Part of a small language model's weights.
Architecture: rotary positions, tied embeddings.
Each number is 500 + 25 x the weight over its row's rms, rounded and kept within 0 to 999. Layers, rows and columns count from 0. Numbers have three digits each. The size before them is the row's rms in percent of the matrix's.

# layer 4 MLP gate, 320x128, rms 0.146, rows 254-270, columns 0-127
090:501505472527497490487493498552538483515497518497472495515496533470530475494535497468539466504533524485469461530502559457493513533486479491515515496523471529469498518536488493523552540481471510501540514501485493446528477493481492519520505479513511467517502538491538524531472560515538491513496519498502523491527502487489518528503536547512530530443491484474493473509500510453486514533466
116:514488543496487485510520445484539445462527533538484510535473534464498522470454482489459524468514495487463505519486501490515456468516517494489471453538485541490487500484524483475520497463494492519492459469495488495511505485497484455519510503494571502501511473503478511518463505524501479458467525488470479519474506528534477462546474525491513483495525478536533541502483490510509503481508
092:501474450465470504466489461530480509528452493492498486506463522529509503484524481491516500455517497521443513502487434523452507466529474480538520470504485500528483494524522486480526498526446535491497460518483538507485501466504465501493480502494480517476452520542494495473481470530504498475518513518492509521501504503495521470517492525492488453533461551514542523500532493510531468536484
098:496548511494520496456463479517522510476529509439526513459481472476469541462532480480498511452483473564522513499465500518483447545470506485495494530528470473516485497478523487523540521516476541500523543476513502476462534465533493495486489487468499461497492495539518490474501495486509509499511492473528532492505485551531473531476507526494498506510480500472508492509476500493551497521464
123:549501445496494516487485509503482499488467491474508489468467501482495502509527484512517469515539488518487485487453481499492488516480483477516458488485505483489447478472476541503487513507499531474503530498507491522475480496476496487540473541458480497514488525556479469487509493505446527478494523472480558519489508522495498518506512492500483450456513456469534559463524545528536530475545
089:483523499496520545486483454517469524479526515477488487495494486481501504494483478489539535505504536532475514505520486492523491445482502467492461534453506543522497483482508492474472502439507538498473530547539472499481506484466522483485533472513496552516488493510489490480496535525514469523515513522484521440533525494513468510505521530544474518481449479504472508510489509481537491509431
086:512475510507495498498490501461489530465501492459536508493514461479536521495549465500503525520500480498473473451473472486526527465476556472520482468518524452521533531485503498501542498476492476490468460494533490476443532456503518478507455454522469550513512511502474471498506489476497507538504494500486498530495538497474479531530486498458504510443507504505453507503487512494478504539500
113:511507463488497506470513523531509507546467419495534516468515543489542499470495496526504493510484487480526486467507472529513490535532512510503481544505513492479476483481475525514539487538510523483522489505490553526511506498481457493465477481481479486476529490534559472539492454502492501499521468490489478512546451507523495484480534499511437519493490505478503490522443518509480490528522
104:492477476475479533500495543508490496532457515512526499512481487475523516495496530516493519500476494511506520520511470471469492530533522525492537507508511464516519491458492545480487477497537486484465543461469524475562498468528482490425489528531472510513498494507475456488524515469471515513506469485480466485490522478488503497464478527531487521504516558472485480523509512508559529491557
127:486491517459476469534525517440503536534528538486522508464492493467501503490519512530528466518523512524532456522510558539526506511456502528483510470535480527509523462486529531507501489474507467481519486469486496536481522497525515507489532490516504505484499505497487466530495448489460495485496508458522507468479544490504467509498525537493520458462423481514495510469507507507486529522508
097:481504483519501476502511506507562481495515503487527493531516521481507536533474559569519511501517474467536491512492496498469483476486491483490511553539474466518519528512497545492513475460491516529470509514541465480483497475537524501466500504494514467520502493475499494493486512444484562489472492494544514488537528498494489498486478533474547464494450529495527556478498517513496502505528
080:481502503512478496508475483542489505509462502549514510531517502509506465491498507524517481459518455499530481472554523517521486485515532468531512496483487532516464491486504521504519492481521513538539495439495449480511453528479489527453461509508511523531492519474547428539520539510479456497473488530501527516469484498475490504535480482524476508485497537508534510506539506477491498488538
110:504515496466496515506518509471509515503493458489486473436499477497526518469456477474477490494517482486458537516528568521556510534495531511463442487509480523539472507461508506504496484511474451535501506482511489530495492493485501477518521471501465508539510477513520482536507504490493467494536459517538546487442480495511471529525537512472509510498489519502498479454547517495498474517487
134:469469480507492513508502472466521482538510479477507463509493499479495484490421535513533510509487476506482462497503509501481485548518546530428487476488511494482528491484504464497491475504502510505490460510498480562503499482505518497499495516519534488509517522486452503499533475500494457514527519517507493437533509522528478486517534568528435518523461525505496481485491522488516501545504
106:514496485478516495504523478531495521473489458494522534499544502480520514504530527453519549500568482483504515483510532499461496483525526499522517489495519540480456508444513519516479464512491511495475504522495486500490504475530532460506480468518503481525528468511542466528466495479475461486468501523512537477504507541561513451465510505511530546524511492504517475504505501509531490493435
096:558511497501539476513526505492507501514501567485444497411471486534509536493485486534490516489473472507492489464496512496466495490552513540487478471532485477513494491503498502490515513479515481536460494508487531540463501483479490478503504476508480479520504495518535455524511496505527507480510467525521482486492438497526496520516492520488473505519499496527500483505484524459528458439453
090:532511516493532467561522533475480518521514470517491467462495509492461432505537516497539570504514508502503491486481496496497493471514493524514521472510475521477487485503521507509491566485515535502476543524515509469520528479483479519524532483532494479475512515509516502510497518483549470509505520510501521475509494498525491465466459495485533420489501509514499473526536495509513544532459
# layer 4 MLP up, 320x128, rms 0.154, rows 254-270, columns 0-127
105:452502540503462518477480533491479518505476491501503481510493532494472508515486520522503504484546465504537501446505511543514524464526530481502479490487474485561515507491495521499500484528551492514483482458481518535499522494490528501485516499459537528511517495521523474459545495498498482495536507482470494517500505481518457460521432453520493490547505517500530507558516467525493526454516
112:501498515467477485519530445514504462505519488525480524499479497533520524536518497494504529493507503531500508477469524510482455475479487528504471494535512478523538482507548499466471483469470510468518502507494491485517495474531449455485498493503522526481557506521441508500463512489496526489478473501471486481427526505541473492471480489497495441492504467526496538520506461506488448462491
096:534548561500535483511511520488515517531469457479511535477522472548550487467512479447489456549494495487485519499537530482466481498531499534496563510528499491510538473507461476502488485501509462459531489498528462508502462502494488526521521545475490496466501495525499484516499495508485518535500481508481516519469517516525463487509505476498472520494487484520536481495496472509535486467547
097:531507480521495484501550477515494475519494515530491484536502482532510476495482505492501500514521512432529487499483503488533545487494487561518502435508500499478520496507444498540516519488539467542530500509472483501516475486525486508517518488525499491563534529479468491541519480519507530508463530519501474539522456448454539501533514513476481497478482484508487496496536465528503473528488
117:483480434481512516541510488531500454475467539487496550502467473511474508503520467528488508496494491500540508519472462533489501520499481467456512492484509513452528498467474555506530506504486510501444507531486526518504506483499468478515492518486480507456481479525474494551504486509496508493501478512463513466512502500515470485479471527504504501507478426506524545447491546501473497515541
102:462524542497482501486487493503506525489513506477557473528521525444471524495499457480525492466500515475522466487477525521496521442482462490511446489475491541488515486468469490513484489483508516496462489462543516520522502524494493492532475469468513495469528478466492503471471523470530482470516525519424538503504506497506498506507485499489502506431505485510483544510498466507500537521462
099:492476484490462501488495487529513513538502528510504511497488487471449466504469538485467474486562528541483514523500515502505501545508480521501508545480502552504536463509484488500459484508494486501502558529478520537511517524514475527518517518511516489452492448480511488490517531510488498456470507487536540482502468485517523502537462474550489471574493449511506515511500479512507509487518
102:506542508499493522492491473447500467541477483508489493514505522488509468498462501508454466471452517528458468533503460519485499467476506494529533484478481523473520475503479487480477472530483512530479480520524521522509507561457519521526493513517508544509479520445472543516489498505541463490503483528536487507541514494508519473530512499469461500504480519514483539531547513551514519515490
096:543488477547487518516512510513503497451508480524495512469528501494481492480510470516446483495525515513472494479467489511523496497474532499546481484481533533527445506503511477469493499500488532523499470507505486543528507546468459452487539503476453510525508522526537542509460485509543482479519488487525512526473500500496466491506452468509481467527481507532452526499488460509496455467467
105:529524502477546496497515510505537464481513503500483466499510464502515518487510504463510514487526512484482556474467514437470493450512469491479481506519487463532482533491478516511530497483471498515477501513481464529509480479486499502545479517509441485451507485537507533512529513523541501498511527551508474504468513522527466463500475503475515502521548483568516465499518474524495464477526
094:507522476504510476508515533456475492469536471534503500483512493482511489523505508542495539529526485525519524484462532487504488497480474493552504492519462500469526448508508494513490515547526457516476491506506513525506517522480494514548494506520484488521502521507491470497495484472504475572480505453461446450465514455470493509534513505469516517507480437464515479480538498475468468504515
098:543512483497503483507511461510467538466494503505488510501545466533533523490521501456489495514514465496505555448474499445512478486525493442517502539525480519500501476467491491495488506502512494511474483511493482500459486523529453484482490567489500546502535493487490441514537501479458495492475471538496498470513535523498486487497526467502451551514465459485477527494479514488484499500506
097:504506458531515481485500478503536489516476521475517468498486479507556512508472473489489472469489476489446478477484536521494493472504504452457480485468531506523531521484517521515440494500471450483535502487501490446514504520517519504501502517452530494498529452486490529550529528481476507501527523521476529556468506502541477522552507540486503504482506538503453483501487487485518487514493
131:502560502512486491491466524510466515458535515521523526473492498550496512499517468476467526509483518505550527486537514502498463478520507510561521505498526479488495497484511524486467508455462464474491563520513574474465523500487500505487512524512485499524509476481521524492484496513500512485479454506511503528460509478495519533524522479489504451461469477490515516514481476523508471473438
113:510511449504480561508536509476459500494484514491552492524462490496486518510470512462509512488513486509519536534485510493468461503508538520545492465507497467462477516496524499473496479489492516534459528524493538503526502502514543516518529478489507464492483487537472503549480486478486495491532501537457518501491521513507508488485486512495561528509532464504542461471506514527523475474430
097:504474527534466485526499495510491470482502467504523504576537485530505540522541507508510534527487491467458516479491467509502511520463451516482487484482554498469493454514472477495507527530486500524523543509509509536513495491539495521474507505520508552456513487502469513494453502491495514581484519490541495526495492475502500441487495492511489515488485448476487511487508501512498490478457
093:502497474475540536546504474511459573541499529570471534487490513490471519493492523486517478497510493525542522521484531510481497469492488469499539497481458490499479505550505489454498520460519477524477517507535500547508507466498507507496489498518497518514505469492538483529491514477504519470528541499487481479481504504511509479470532440503464496472483494483514519484497496557442518479507
# layer 4 MLP down (transposed), 320x128, rms 0.14, rows 254-270, columns 0-127
076:436499512491479527482488514502522495529497437547497494489508541454472465482471516516540496482498490509538538485504537519501507502480508489513499507481500487558495522500544520535480495509538501564499497471523522492502534488489526514466472498496528524531497518486485516503520485463498498482511519474479530506513495510555457473513434493491551483497500495505522466516497518533518558467530
108:531502504468477521459541480513482502509485465489540542484506464533482475534522495451545508553500485498508529459486514509497545502485482477520501515472486481473494537462498488509485498483498515498500491553478505474516469502489507539526475498486445493507457515479500533486519513463508480463465531508470532517469509500477472482518506455523542477490478538484481475501564507485479512534461
095:479495477513510486536515490521489522497506550498565490504520502493470485472497488500501502444561525478553515508509469462488499518495558547504493476435510527471519541525481527511529527454476487517513494466489514533499546511533519453508552468489488505523513478501491481544492490490499485518498515471510483461482503496517528516478509494523503528509522500456500461450499515508495514475481
089:542495491499523504478508505508496487501489486512514493495476505512529547497568509456469493564535511494502530498496489492495499451523513472500505453526492534508505510486479490491513503503486484488537478506442480501506491520490506524507490491464529454439526493466490526493510485538489495496551513542500501500419473473454526523517538516463477509495524485522476485499549454490487464502525
112:500470456484466512522466463507516479512453480483516521476468476470513490491511446480502503517519511499509512528485516493476552517485500457513495517464534519508452460497525521491448486506448524532495508509443524464510473479524524491519451514515502521538504480530465512506503550499484525470461495512463512482503503508475483505502501480515513461500549456470496500487522506537541532517523
109:470516502457560501465462468489502482498499523484447530510482502463490500495504556501506492520468468493493537506529525525476492515494472478454467510541450502520504468492495499498508494485518542504482478482510510502478552515491510529511468454514528506498514523508502536455509534522535473514503492481513520470506480486528525451466463542543500522456491540505498494472523501521466544515509
096:511463438478479510522491510482471500502511470464516516466475489506496507480493461453471510507505538543460506481498521428484519467504552505530417534485518500484517467510493490495510484514506486502484521463532480533496532502516465514510460475513487498453489532505501493532490512519497481470481494463569512504473481506503504492503471528530521489541483463471496529514508482527486492517498
110:507501505552492486542507521523510497495509475488517501530465501497489475501492490500533465470449481542484516495520503476514465459551578511536472483435499518508514499477502483499483534510512475479545542475525492473530509492530493456515496479518517529518494522520490530552477519500501512501493489546561527499521490544483537461484500477503531527516512512500462478515473493475482506483487
110:496461482535463490485469570506492509500509525490512509501469463488549493467537484521462555520468485501471482499521499478528490494528533498517467471491530495461522491475529538486528488468512485489511471488470499510538508488540525468490470442464485502482486505463461524486500527501509511501504477489472509470521472526503499512489482498478501546502494495498490473566498467489546461453515
119:493529500471514527507500493518518513441473469470478482479483474520489501453495512494497551543460513489521548521498523484461468506548497494499489520538472484501509528509468538490487507514527492529505472502522507496436516492492481521490514473476526500520481499508496501467527568480483530523516497507446464484480503492532500530535456521472501503490502530519471470511535500479459516435481
100:515507442539508514510518478478510495490462510512514523534539520527502486518482490519531484533555496490508517542504519495490523530486514487498483517507516484506528539526472555521535497514493511517499534506527437529483501513522492544486508469521542431492522530464521473480480470523521522499486496454497497540497475515506504520475454491462498441512467489470496504498490535508513534478543
088:506478492518525477511501478521490498491528519501466540507525453524500528513539520478456542534504490490501518492466477480497497485531495446515504498495516487509514438500509470487517519519534487432483498541475485481506463508554465457509527514461513506504502478511505457509518506535448473481505487517521470525513532499486483497475520474452449520480496487529462498469527488463499459494532
101:488464470522504514508468464496522496512485477521472499536523522498507484463501460519491493479479484498485493517507519546491497508537485500469483489497519549481503502516480578475503560475543502505511473493500501485515574506484495482501506465507482507488572497502464479471479512543535525531517503480511480476501480512537520532479474493440487545495492488529511520489481545491496528449492
130:501510507533512469468511516529467487475527479510502462489543469512517535526543525554506503486485496486522513502455492505502442471522491509522515505468467477489470513528509515474456515536468501512498560497495531482458489509511470495530491506531512507470482505510519517506505551509462502468515449536504489535485508543477498489523508499496540509450473482463502467513541510535496457458512
090:494547577466492472516490462526535510519494484482464512520509508497526487473499488474499478440505514484515480493514500503489499473484493491475490534532543542558501504503521521476486504521494484496487491474506488533486502497495474487525498500490532481494475505509476518497513513473515501506466529442550483513468465557539493504511522471519483533520537462463499495478473523482498572540537
113:530515537525512469537511505522503491479509488431497498533514504531470509553519494502503514569508486443486505507504469525492500490501477510504499521497496517485512485476513484481533439516520479500543502549496466515517541520511486529485470537500512505467507491464494496500464481537521499518468515563482472517546552456548479498525497491479501522503471474507459511529532487517493505502508
102:502500484500540522506537504486496531486509546505535525455494493456497458506473519491499460449476487513453497512460502526474494533488503541532475497530479510542528487499500473520499475442515478502508539475524533494522503501439470500474468470513480502548482507530509528484485511488492481527504519494482466523466468544507472458476514499497470505483484450517497455494516550476492488521504